Weights of a small GPT-style language model, trained from scratch on English Wikipedia: a variant of SOAP for these matrices, 698M tokens.
Each number is 128 + 32 x the weight over its row's rms, rounded and kept within 0 to 255. Layers, rows and columns count from 0. Numbers have three digits each. The size before them is the row's rms in percent of the matrix's.

# layer 2 MLP gate, 1024x384, rms 0.123, rows 420-551, columns 0-47
096:169099135111125125083159142119100150125107086191142151185142078204100101130163141124191150159092147091079156160139167056113090075160129148127163
093:148141103118142121123154126100106159135094174068100104074144136121148186150147137125127108175134078104158090161122164108098137077147105127197117
091:067120139139148104114127158095076128122118157176110117069065116166105090076111201153194120121188195091107128172118130095102073097165129137134106
101:134129147122129105153171147108150088144176094092105113089107156165177147097179149145114116115175143158086126129162120140138121078120146132098166
097:156111164149140155123113113066121126142109105183081060196127107057124102126099132179170102195173131142092123058033083097098130162100146107114080
106:174140143123101109122107144169180080134132120139136089117143127135175128166104119123197124125120145140153118156154150101150138072078145182140101
101:084157108103075076168123161030106076117162135096152136112069101140154117176109110157183064110078152130147194129123133118111107154179131065205096
100:124119229111144083199138144157079063143127170124134127164081177094145085189129139113153117138090117171125140149142135147155123161186101131122142
096:132092143141138141128164162090137165074206168153159085225157146164168156124129109074174088184098121185105119168069117136133078162076107079203162
107:142164119126076100156130122109140107109073090083129158143120120153096138130149131128144090099101150138107150110126158163092085135103064119168194
103:150123116137216140187104059108146126107118158164153210094141140156145163183112072098061181129124108107127103162151206134161155150133162152107076
094:128151127126170158125137105174094124111102152086111098151096134132130120123111118127197126115114096125122099141093149175154093138075119053090092
100:066126168154157162172178143176156194176116109135087134071124133142170149111140155078107128130131069143151084150128195128146157092134139130159184
099:157146087123110121137153117175071097088117130057143184161067113075127159100178146102085084128149107157136160091085118076097150117090091105155118
102:115128103149141115140101173170115088124089149053115099197128150095105114137127064123141179105097092147121127135164177142118137115146146144117099
108:113111160125086143122134107066181103137152168096149108139146092185111122136189170116165068135045165152118109113158097076095109116144158079133079
097:099098158136125143153174117134153075093096149168118171099133092158148111104177127112146000095171173115096158127105116097113125145160140150132074
096:104115155130121140104096132097135145098131060110138155072124049141131154101121115093129165118094137154114149159132133083124164091144163128103149
104:169120095142116147147189171162191088154075122133116132152129153141152155169110118103131150136134125134151123136173151147160086106124059096140123
101:095122085124091104140143127054139087116143136136127052058151113121140147202096152147161116127061141146164141114142130163125148096166119138156151
104:151117196142109083142141106157164137098103145127098104119076173152118123139101091148143144113120140072148145094124124152071114130107197070182157
096:137156020163123109112154158116130132109075120122166080149141149133115179135075186127146080149080105085151118102137142097159091113134128088165052
094:073173134126130122093075080112144112089134161084117135070084101089177092105091136131123185099119060134117108137097103137134167194125146072072072
100:192115120123128134134122101156074059133137091108111192108147100092130113116129137111122151146154091118153155134144131159180158115142133082169176
100:127125088122142100123145170124100173103100190114084112123124161121147145191185134113198107129114124116170175152165124199078130115108074175157097
095:141168133163121083112087096082121105162122137135177108088102117155151078153090190159123092096138143153147098137159141096150183075123098082197127
101:110105096144162173100045077093144089154082063143156082155177158154179107120118193094116141084134091098079119084093101216137090151037131148128145
096:149157126110080161139119143134144136153137070146163088136142103095151103126094129151143138108138181128135112136140156121154135133101127081098178
087:124145119125146128212081122080165054131114175139087181161105163113132125132113160121075101115135141030169148128122113178136091105134149158144132
101:113081102112109090185089164105165128162063134134155109085130152150099147071051146130133072165126122107123155136128175166118137130127134111183160
103:154129220143098151094204129123156140174146097164094103104130182123136090199158137147151118128152162120152159125096111115162126110131072166136157
101:106161078169132199163158123118115136042136072111164075190081098124116090102134156109145159135126140114118128131177152233176147145127155107174146
092:085153105138059094115079145137113141115126128147118114136114109116124098087098115105116146149129087152097153106145109140147090101194119161126147
103:110153111060118116091108130140076160142131124094090092074138136115148059164099213107165157067120149155139131131204180134089153144109145173152119
101:119127136127097097040086103111160130118150150164160168123089125104138078137117094143126165099060095143189091135122142120171052093109121120123153
097:120138195076107143176127177158147100102141091112142141102188108126107093212114164105117116069109196153130118124134132191120176101185138161116162
096:142157139107124170154107108109105207132077104100090127153102125118120160084165093157143120143147157172076133158090166058162164077127168135151120
097:154098158169100080189132156158139169146098146135144093148138123108108121161126134136142135141048107107138187157093130121155084087141106178158134
104:166134125134145162097136105116151076096189122101155097101155096064137134141166187187131151124156071154127105208155128082172177093093135138160133
095:118100072092192074142072068087113188071137145162173110065074118102184124137103114153180148128194144158118149159160075154112130132120139146101153
101:145160123167146105088130116209171097128139131166122074202117045113146121126167148137153158127112130148108132169155144130090104131147177133122122
095:113176157106130077106114158084155130100127086062137171091135046086101114141135140139084144139103112140120109147153121127120125168083084151165132
106:176120132161083120172156123085128097147114144046098163131121146084146112123123090107133079118108125112169192088144127099113147126143099135085106
119:154112158122130094094089146080115083138147092105129106164194137097153126146117177151122162177077126107123140096163149159161169155104166079133127
095:142137179135120169152114110110152094097177170134126131162157157140179167108062098163150151108135145148144169175140165094192109110129176122112146
100:124099170084156094133093135135179079108178126152125152127118153104147160075172114136190156145140196140091115116115068198141151181071152191181142
108:119124116136110068112071108077119079165121089157111112083123116120169120098197078136146137090142160117133114112152148188147166145144186100142156
102:130128093154151151097108063156093154098106084185142099135116145086102185132156132153158182074150141201179071161104117204134129151154132142100133
106:192122071098081147165141099092116101152091152129113143072089135107096139153137132114151109089165148097182151137084154147091167129122094163119164
105:135146149112162092133123082185113020111146174164163130163138170172188161190134149091179142189129153161060141169183183125134122090079134177150123
102:129131119160177078135113147159134101170170102098103139148116103205097127146179161151121078132155131150146165121138164150142162167173156090122127
120:152155097176125101109125126122200168148076082135089095173156130061110100093156142141123137193151131142143190163104112121139116184090104116136107
106:156130128119171149156135085125120084082076170101074120103125158136108136156097146123192129107108152130125101052143125145096134091144118173128108
107:133079101115127121115159090073157079099144160039153185132142093106101133131122184149148113105143155166107058127120167181111134123099147083167087
090:113140178116101136119154110049113117172095121121161127126134087141159108040173158223162128134127117130110114145046095131128096134108135135120153
107:162144113124173151138175104095141155124108166088192153216089162126082168177125164117163115111171154095155113195110121190079097188124069171132182
098:152159117146150108130160157125114072130099139125121072140120101081143093117053116175158100161145184122105142136154118136127092165137094149150192
090:145190109101075134131124192148131111128124170127150148161136140131126128079100197155158091137142125110107118111064130129127183156115152159124155
096:108098130096128129117072096129208058148097052152095125096118146113223119142136122104186064125159130098128161170101111066150166157088105118124084
103:136097120141117112146142119096104078129172134123162077143152096122120089156118149168171150172156162152151134207132128171093101100098136107096099
097:099107137182025148125091176144136128109049107171183113169124087137124114115111140131159165141145143117128127111170092120221159170084094100114095
095:126138126079076092101162096105155146138113145131080076077155137150129099110149157146156098143145155140126133110134115079153102107080140126179113
110:132075143116131196088098138131188101152134149180117108118140143217162135102155082143114091185114034135086110154130127159116105146107104151130167
096:136177150103094078144145123056130035137130135114086147129172142113168063141163114198121110091197097136138151081141137129133189173128202142145119
103:169111106158111083131140184171163140057041122118048170131175200147097122117102052100156138111131134106093127130159106096125047095049163105116142
094:177160097131066099133131134116179132110144111153066121085110128102139116129178144098104141168144117111138085127183096137161147074161188155112130
103:096140104148154146161102126119097175130096066105115145159129094153102120158087092124150129175121105080117151113120112107146133111145061140158150
098:141149111143114090178158103115130116166090152166109168092161111108177064107092130115192148126167100088126125122134189107122062066105144166123124
106:164121142140112140133120092132159124102141179099137123128048144126080110158100104153132118090139103122126255122121166117167164123168132138160151
091:102233139135078137141128151139111095169135111174173141197146096088133110068108121121164157194141150141100140132149125088150113132180086154115091
108:084113108115140145118123103120183152151101172049076142114097147163158157064116119104156144115119037140088134111162062113088086157114134085077148
112:109128083090099168113130179082182058157172107143124107131116113142142157141116170108187151129084110116140156148122204136128135145182096095144133
094:140130138113158111156074138032105160102165077139179122088126154154104145123168098130135107165199136165126034128128138164089083128087071103125116
097:096162073082185187120119120137143111133106123156120068116130137116125111141137136100149070121133135176136169172100081149077114147193069138146099
106:143130147128098129159077074130109106136183081109150083119129091167171120160176127142098129134191091146162144144086139150156173132109169060091101
098:094109091183112101113136179119130111056123134106161114090187183134091124105125092153165164143110099062130149131126126158138152197101109149133185
106:158131084065111103127205098104136052078126122134129077123205126116145103096163138187118190140158172217151104138135130163164104131106171092090162
102:087163132155099102112174129162208160145154141110070136062101123113139068087159098169166152131161150169161140165142165108118084189157149103122123
109:138162146099120134104139153119180142122133155136054128156122161122097103152113174096120162132115123121093150088125174156164173112194074152168155
101:126100151161156128129056124158110123153166094135130097203198150115112102164108152093065141086154120134107167171158115123107178104066085113090117
097:155107142167073152175153098130128126129103164133142150108133148132161115126143152122152137105151173181069124129109123085138098099060160147087119
101:121110088146149076125096115119145121148158152123110193085099098141095061097124092138156131144204139173111089101119124107098164118116145176122123
101:137118167125117072099138119098140155124124094061195093156117157071165098101054183101054110094116117097159151109118145148115152128049097181181131
099:082163126225083126211144143193151109091168139145091131181137103154146115115075112149163189122118122125120154092119143166121152117182097104172099
100:161155113150129090127091126095125089105099100102164135089095121100128117142082156061188117119131166054123105113175180095131200122082132112127181
100:161106119155089133101167104146169131175213134130070142095109157174178137121116125107106072165084100187061145107089087099119073118121068131202183
103:130140125143149155140098134201171185118054193126115173136127142101207130116105144110133127167156096125161115147163143103073116191172105132138153
101:207087132143087089139148127118174061121122152122114108137148142058102119134126141101111169110191129165122090086106144143146118032116142167221151
097:103161096130109143200171119107153151069098145134122119105158138183140105119119186123060175116044149104133104127132144146176144136095116151123108
098:167119196141082130125166144146125097195079142119138079088101113120173058091164096206082140126110114097160168149130110085124063106145119157088169
106:117152079137189123119156162053114150120097161111167102091153075123081141114141207126131154163169143174187055121107148138102162099128149148118090
096:173145175116155164123217145127171100119131158102124201072106173104135094126111145128110133153062119180152110142130181133128129071175090139144172
097:135120063154096119150015124079167158145086086177128095136172137092147148128132097153160120186142086163144160137195148077139084142153168132148063
106:210127145144140108110107089141201060147114150065187149107142168049136103136104146191115085161153175078114108131159166107074129087150103081098115
104:154095134156108118126111166166132128101125117151132144064111136133155154161117134084155142119071151101145123106039136130111140150112098100153161
104:149186141160101093138114186144125077105134109107123159158083093105134089088140164121134174154136088109176135164116159123182175144159101149160133
100:100126075130063125139068093064146169137084084150085176131084158133156117117129092139102111122099157162116146194137111083177135160110121140138118
103:115153145132112141176114147137135039112183100155081084137108180089081162140163093178156131179176155124151156126101131136085103123162177144158137
091:086094132149148119158121124122120052110119136127114145140129132177102159142108158133171105145142127164102117098098073094150073106182115122154119
110:121141101136129147158139099148131124150170200139085149127154164127119148126084091119202167149129114170108136132142124130108105128134084084096150
093:141162114175096094124132122133104114129147128164091101102178118099139155125151136197115138110143107140065139130153104131137097177140132112098109
099:168117119091159113136053093068074134149072158140108116112129176164108120146102152095091096148101091181175102159099106171118099163095119179155126
101:132115148107117141069135121171169125154130144127091120145138184138128088170096135068167147094134096133134136173154130134119143104143123099126153
103:109114158130164119111132178112077122128127086147112126114171131135110099082148151139177165114178144134137175116074212095097151095128146110087081
104:107108168170144120109126058114095055120083119122160127112190113092126084086106130076133152120091106103142153060128139133172103135084083138101205
099:196123124109111126123156094106158124137087137157159132089097097131100138142135111127130091098103131117106121164094195069149193091123126103094084
106:114202154124160187161051078138102135110105108133106165091128098134164123126128102106120121140147090154092065142154135152136121127154178170107080
108:125174096156070141093208086097105132131161099109135122109159098141098085184162157160070098154101187161129126122165147186168198184097116161140143
095:147103127128129113148098094112094186107157128146150137089183164144131089134074150130140126124106147089159145144082151130123176144107085198147145
098:123163098135086090179148127104122108075098094089112135135078121149118119124095132122129127144139095074125148181162129134127120113078081140140120
092:078131148159145110114118119152121116134075174111117137124107137177187141059101118145127125130181142108103129166156069139125095158118083148097076
098:040043129129109123162142124087177064142152140142156152155181058140097130089188105194190078118145064089107150094138124126169104100120134152117120
101:168183131108182153122169066089115123121136141137103099069093154152134157131103165101075132136104157195099108049126177137106165079122116129105122
107:180159091087130156208138092126125074184108165128140132149201075191197134169148154134186098170097137132157165138112138117135140093153113151133136
104:211144107096147108154136181103184107132201113080096100130139148101095140104152170147156138100215091141137180157126122185101129131109108127167126
101:106087105102147131140073136051111131143118123126127112164120125103163112152085151177143062183094135092174144099132180117143132080121082114112121
101:124030180085109134128175131072128132144148121102166115098178099141147083218121204110203127115094147139119176107161091122126093116104128127145136
086:128156097137091126152158058121092181119088106117174158089080114152127081090154174120107048083096101180152064093138112157118092126129096156092109
109:150153103096137141154091128147137111122105082120154127196122104109174116129087149129140084138119229140125129138071067143154177176073128139206146
115:111162125074157118110146126119122125134114178131156136147125099087133072184081125117116073071155151120103146116105131102143172098147114143141142
098:167139103224183083129076147167125110126084116161093108207136127169105145159134137104149178101155141133142164138117144153085075131127132146120161
093:091136126086087138133084081149100099135156197112134115154131173196152120109095162154132062131117131112085091095144099128202110147121121080148144
105:079176135145135155134092049151106120165130142096110083137120174112104102174120142127184158186161106145120108152134086146126113149141126120133125
107:110137121146163091084087177155114109112162097165160081122067074079177120130065077121121098134128173121178174148146153118117175125083086142101125
103:159128199103150049112151077107129101099166139082123139137155166106128153116137139146149154145123107158104086114160157113153127157154162185139106
097:131113170122105081149102073108182107170173152119154186106155178099107097138102125156209121137086128147197159135128131113100103166104091182156158
104:101129107136169098146083104146139131114109115126148164125075122068082141156147161113131101082140084154146161218136130099110114140045072162103105
104:145165145157074106126107102076159131088164168137200078131134142122143144120103147105135075144096158030103134168136110173092158113092127146197155
103:094142096173154187174128128118085168174131157114144112099102104128124131144096144128126142137099089131098132135104146065139129107143053075085099
105:121083092127183115121196107095159110124124169126190054111177113130103165135122117174134125124138143160084179144126160133123109159095101148127121
099:098151121156093092079191102112111090088162087145220095129159121097135172106151188152170143106122147154129098090132107151098112129098112110140096
097:129207093202111190118149080096123156135077098126189155125080134076092124146160159125150151132101137185109162139109138099115171076134130137078133